Each number is 200 + 40 x the weight over the matrix's rms, rounded and kept within 0 to 999. Layers, rows and columns count from 0.

# layer 2 attention key, 32x96, rms 0.129, rows 0-31, columns 0-95
153,187,232,171,264,206,162,161,231,266,223,203,226,210,177,227,221,213,248,204,201,156,178,203,247,196,202,282,157,191,238,302,204,176,207,202,216,258,154,152,221,191,216,125,156,208,209,187,222,259,114,170,182,232,237,226,191,177,271,170,166,177,152,218,148,256,167,141,157,272,223,212,155,207,205,197,151,174,170,220,192,210,199,141,257,209,206,284,229,210,144,202,158,228,138,134
162,174,195,95,251,186,217,141,172,284,168,200,150,186,181,187,163,102,223,188,172,245,179,230,193,208,279,274,239,102,147,202,204,158,185,239,99,208,142,153,178,191,184,171,212,233,264,178,226,208,229,211,190,257,267,140,220,272,235,193,257,200,190,228,211,211,230,233,141,225,143,241,268,168,153,260,191,237,171,161,187,283,232,174,195,210,290,254,190,299,176,181,165,166,180,165
139,227,194,227,214,278,214,182,143,208,300,227,253,180,186,173,236,131,163,158,203,248,161,215,229,251,213,211,223,168,260,199,204,155,204,223,262,218,222,134,178,157,228,152,129,180,86,215,135,204,183,193,196,235,222,215,208,181,207,110,288,196,233,217,183,259,170,243,190,190,271,208,251,208,210,244,195,188,188,194,154,172,203,168,151,210,165,112,253,147,210,199,228,199,220,204
176,223,210,211,213,191,228,175,260,203,258,253,219,247,205,127,164,186,177,115,247,190,211,252,175,221,178,193,164,278,248,187,264,147,181,143,278,261,140,259,189,211,160,209,139,187,159,197,226,250,173,208,217,154,202,204,214,154,222,167,247,215,275,189,248,156,182,185,251,250,196,172,158,154,228,201,187,149,219,165,204,160,209,201,237,159,249,202,217,214,125,180,184,192,233,140
216,252,189,258,174,201,184,241,210,108,157,131,126,141,273,168,245,282,192,203,174,228,194,163,138,215,208,205,197,235,215,145,181,261,176,210,178,200,256,217,167,253,196,211,161,108,258,233,275,214,283,208,309,236,144,175,204,205,259,195,203,97,204,174,236,142,158,205,214,105,291,136,232,129,147,242,142,208,204,228,191,204,228,239,171,226,209,254,193,136,222,118,209,207,185,192
154,114,239,197,147,112,208,181,206,168,244,244,222,282,264,158,126,202,234,286,149,199,215,243,190,167,203,280,176,220,170,153,276,186,184,195,219,207,92,269,194,181,134,202,191,203,178,223,241,203,98,216,139,217,241,139,198,181,229,204,199,258,222,226,226,131,172,150,204,171,126,248,219,186,208,247,229,201,234,230,209,217,197,238,264,218,194,230,177,276,173,210,193,205,166,168
188,220,270,136,204,174,202,182,260,252,224,182,177,284,200,200,225,139,231,222,169,167,165,289,218,206,142,176,249,153,168,143,268,183,234,136,214,292,178,231,246,258,194,170,201,295,271,154,137,176,150,219,239,182,257,184,230,204,257,168,201,284,192,173,200,117,223,127,151,264,144,208,190,161,212,246,223,238,188,194,214,168,193,201,217,218,137,200,182,208,140,162,193,213,169,149
231,222,210,201,191,181,166,196,160,232,147,190,233,216,255,222,183,271,165,209,211,185,150,238,252,171,196,227,180,147,202,195,177,271,251,176,184,237,158,180,149,180,208,246,173,164,219,198,179,191,231,241,221,257,251,150,213,162,231,231,161,173,174,201,225,185,252,185,128,230,262,228,225,234,171,122,187,205,200,205,253,204,188,153,156,189,177,153,139,204,248,203,209,159,236,224
127,182,171,215,277,244,195,166,200,137,204,238,175,208,219,198,199,211,140,191,183,254,210,224,181,164,221,225,264,148,249,200,305,196,181,189,129,204,146,138,192,123,200,237,195,280,242,235,228,248,213,160,183,294,185,193,191,202,169,166,240,204,190,233,150,261,199,107,176,232,230,224,208,186,220,244,144,223,197,279,186,259,148,236,184,236,129,127,247,199,178,175,202,150,184,211
183,231,147,191,156,195,203,189,235,140,296,210,182,251,157,259,203,205,214,252,291,207,194,118,181,185,221,124,190,209,200,206,171,216,217,263,159,216,219,165,221,196,176,210,210,143,250,240,241,228,203,112,157,234,154,224,179,186,197,216,281,181,157,74,169,207,118,161,213,207,189,164,250,264,229,201,139,148,228,239,115,167,262,200,146,226,307,149,170,295,264,171,172,248,261,235
210,184,218,214,171,133,161,186,189,170,155,180,158,196,224,180,236,169,208,138,246,223,234,203,220,288,175,207,270,246,191,175,252,196,161,198,152,184,220,245,210,127,174,198,189,183,243,280,203,189,144,149,199,256,233,158,237,216,194,184,226,205,195,168,224,88,246,166,197,182,171,140,188,212,224,269,186,217,247,170,230,260,226,223,152,198,202,180,206,213,199,243,212,182,161,237
210,194,278,131,206,137,174,222,157,241,232,207,230,186,180,189,210,201,240,167,225,256,152,191,250,224,150,192,199,164,215,239,244,188,154,212,329,212,211,200,173,157,227,178,244,284,224,196,154,182,188,216,208,167,256,236,162,196,192,154,164,174,140,209,193,240,186,117,242,182,186,193,242,186,263,140,140,286,138,163,233,161,231,270,256,170,164,183,287,122,201,221,212,150,150,194
140,228,232,191,194,218,192,210,174,120,200,237,134,154,186,196,201,172,186,190,153,139,153,323,182,172,190,204,210,223,181,182,123,167,127,211,213,258,221,198,165,202,202,238,225,188,221,219,291,164,162,157,187,282,248,188,214,208,195,210,279,222,211,172,210,155,167,192,166,136,156,173,185,249,220,207,311,214,183,233,239,201,189,192,202,230,189,235,242,185,150,169,209,234,286,229
237,234,161,250,244,135,153,213,273,90,184,220,177,193,182,251,206,227,221,209,182,149,202,223,160,199,243,186,175,187,161,176,218,180,213,191,194,202,277,246,235,300,256,307,240,122,291,213,168,167,178,192,190,261,136,185,214,215,238,272,188,149,198,189,180,161,139,134,207,193,240,197,239,226,216,149,199,224,227,190,216,207,187,145,126,232,175,174,113,198,177,215,215,171,256,164
168,159,244,190,218,226,238,171,166,207,168,237,188,201,129,264,231,214,178,214,190,237,178,222,263,215,204,246,184,157,252,196,194,177,196,211,251,156,253,180,234,147,202,150,202,220,244,237,148,202,198,269,140,210,217,239,232,192,144,221,270,191,196,188,197,196,186,186,245,159,145,163,173,188,214,243,217,214,145,204,236,163,121,200,175,168,156,197,188,228,176,266,245,198,213,181
194,175,222,226,225,206,174,212,271,174,255,126,238,214,185,247,215,231,200,313,219,138,167,209,195,192,163,229,168,217,173,203,244,172,178,237,255,190,167,174,228,142,185,211,149,229,252,197,176,188,182,168,205,173,216,202,169,210,247,199,224,195,139,180,182,148,193,246,205,182,205,161,190,185,200,188,155,186,187,197,162,230,189,223,202,221,228,243,275,166,188,159,243,197,250,215
248,209,182,155,227,187,167,245,177,262,175,233,252,231,223,165,203,173,240,198,184,229,356,189,267,230,250,180,256,197,140,202,224,195,242,183,212,173,198,258,103,154,220,196,206,126,244,168,181,183,189,228,202,124,267,127,127,172,148,245,196,265,209,149,145,191,213,262,186,174,179,209,115,138,134,187,254,242,196,221,316,269,131,173,222,232,195,219,113,149,271,229,229,148,145,196
176,200,183,156,258,217,255,197,163,231,208,202,225,233,189,210,224,184,201,248,287,224,226,140,158,176,235,168,204,248,246,204,201,187,193,202,98,182,150,192,189,173,166,136,209,211,172,199,235,245,209,170,189,178,194,177,184,265,127,197,237,208,222,240,189,234,207,182,126,225,198,134,193,227,170,202,203,220,201,197,176,265,123,246,169,208,225,204,146,150,270,210,204,202,225,188
174,205,129,215,141,238,288,265,169,193,307,257,251,267,144,127,209,201,197,226,224,179,264,106,185,210,195,203,181,253,238,172,276,283,217,221,195,225,134,227,220,204,126,196,213,196,189,215,255,149,134,131,191,220,219,109,206,223,208,169,211,163,153,106,192,183,180,200,177,118,162,148,200,238,211,224,195,272,279,223,264,185,197,128,228,143,261,179,188,162,118,236,185,200,220,225
190,225,239,180,271,215,275,229,170,288,174,138,208,259,258,205,243,176,161,262,177,139,239,185,161,269,183,226,123,188,200,235,220,238,184,234,217,177,164,215,252,211,186,204,287,167,129,187,198,141,182,239,176,104,150,192,201,210,200,242,200,286,196,169,230,182,237,199,203,145,177,201,208,234,212,157,212,215,246,162,218,102,113,224,186,221,186,113,228,227,184,165,184,241,198,155
199,197,127,185,191,197,220,162,141,206,151,139,188,193,318,242,180,252,251,189,173,199,208,156,228,220,206,177,193,234,141,212,254,232,283,245,170,233,148,210,189,185,218,175,180,176,149,143,191,237,240,239,121,311,195,191,246,187,171,247,173,257,191,217,204,278,195,243,152,198,261,214,216,183,220,174,203,201,168,197,185,327,146,149,159,211,118,178,181,174,247,190,177,203,206,181
240,228,225,192,232,242,214,216,241,209,170,209,129,197,177,214,122,158,278,182,210,225,154,192,201,142,129,191,256,219,208,242,231,237,231,210,194,218,211,179,183,256,175,188,237,154,172,291,161,223,199,258,225,156,188,226,189,157,189,190,212,183,244,182,162,233,255,220,225,215,238,263,256,160,221,145,226,178,126,167,223,193,241,193,156,216,117,160,178,133,130,221,235,140,174,171
130,252,179,204,203,137,191,193,200,235,221,205,156,140,180,196,207,166,217,174,202,233,193,314,207,175,185,277,202,211,140,187,252,149,205,176,243,218,186,154,134,177,326,255,219,248,182,208,202,226,185,210,153,210,217,177,227,224,233,153,178,224,204,208,162,217,221,211,225,203,243,298,207,157,244,208,165,127,153,196,229,163,180,178,197,158,131,287,269,180,204,211,195,155,221,147
130,178,191,246,319,178,235,165,154,207,226,182,284,251,189,170,182,181,196,236,197,170,140,139,204,257,284,150,248,234,237,224,205,215,242,193,188,181,177,274,233,255,195,168,241,147,242,226,224,168,147,172,220,218,149,234,231,172,168,196,242,261,212,150,223,167,230,251,180,209,103,218,222,224,213,147,207,138,208,162,166,161,176,115,171,166,218,128,188,262,234,227,116,219,256,245
150,233,144,193,291,151,223,229,208,195,131,252,224,211,156,209,101,169,171,236,175,211,199,170,224,217,163,223,233,170,198,252,294,244,225,212,248,174,234,250,197,178,185,247,206,216,212,228,187,177,179,155,172,169,187,195,145,203,148,208,226,259,109,152,173,247,205,162,250,218,254,214,241,217,217,182,234,235,188,212,189,196,181,235,236,180,176,197,244,197,176,223,163,169,133,110
202,204,177,236,163,177,178,182,162,189,211,171,153,228,191,213,289,165,237,214,256,203,266,103,216,222,181,204,181,97,210,224,143,169,138,316,262,169,241,191,176,237,197,254,172,251,141,191,188,213,229,266,264,178,205,237,215,206,155,223,187,85,191,202,169,263,152,226,187,188,220,127,183,162,162,199,183,150,232,213,231,162,217,203,183,213,221,202,211,264,251,213,210,133,211,212
219,276,193,258,195,141,177,187,211,206,171,176,230,161,188,182,157,199,275,111,237,195,151,167,231,228,193,190,169,211,111,265,186,190,232,165,154,289,227,280,210,227,304,219,181,176,195,137,120,248,200,242,179,222,243,269,271,208,156,248,174,263,171,192,209,180,207,129,197,229,207,234,175,215,197,148,240,269,178,251,190,241,158,66,211,194,176,123,159,194,167,295,166,183,165,192
185,230,198,233,203,181,148,164,229,224,200,210,197,110,221,244,174,226,207,203,213,250,177,145,217,200,199,190,175,197,185,219,257,210,212,217,214,272,172,208,157,231,248,203,225,205,181,182,164,212,215,203,194,149,159,200,290,197,198,196,183,228,208,231,200,198,210,214,172,216,246,150,197,224,233,175,193,227,206,231,166,193,229,162,221,146,164,175,117,163,187,156,177,188,218,246
190,228,264,137,204,264,245,186,129,281,225,187,162,188,176,186,227,189,235,184,202,284,245,142,190,201,260,263,233,125,214,233,236,154,155,181,194,237,206,243,144,135,236,166,206,228,243,116,142,170,193,158,160,183,312,184,157,185,166,178,149,239,168,187,213,232,205,256,170,215,138,236,256,156,160,224,127,293,190,131,226,272,209,165,132,238,193,242,168,165,199,234,246,151,215,227
178,206,156,200,232,87,224,168,197,249,180,84,212,204,174,146,162,211,244,174,171,254,198,272,234,210,218,168,224,255,199,215,217,162,152,239,166,239,222,213,223,135,220,251,190,206,131,170,208,167,231,195,221,256,220,233,150,228,224,141,266,302,172,254,123,198,220,161,237,210,195,129,228,237,231,227,174,215,218,233,191,222,215,184,221,180,166,206,218,261,123,151,186,224,170,173
241,149,161,189,157,174,236,126,223,262,175,186,144,218,236,210,226,190,183,166,187,195,208,150,236,266,207,177,185,243,155,234,112,197,216,213,186,162,183,173,108,229,226,237,179,188,109,131,124,205,166,252,188,208,168,265,168,202,138,261,197,209,238,233,171,210,213,273,265,221,192,229,140,208,193,161,245,257,329,136,262,176,246,228,166,237,206,143,269,187,212,158,247,189,229,234
182,247,172,125,188,187,206,201,259,210,212,273,220,205,151,217,254,181,201,179,177,263,212,243,191,205,256,194,202,231,184,150,286,231,169,153,265,272,179,196,216,156,188,186,141,221,179,115,170,226,183,216,232,158,237,154,223,211,250,193,158,241,130,242,145,180,277,205,207,208,172,168,199,208,219,229,192,175,176,224,139,167,250,191,160,152,154,223,208,201,182,237,167,200,218,213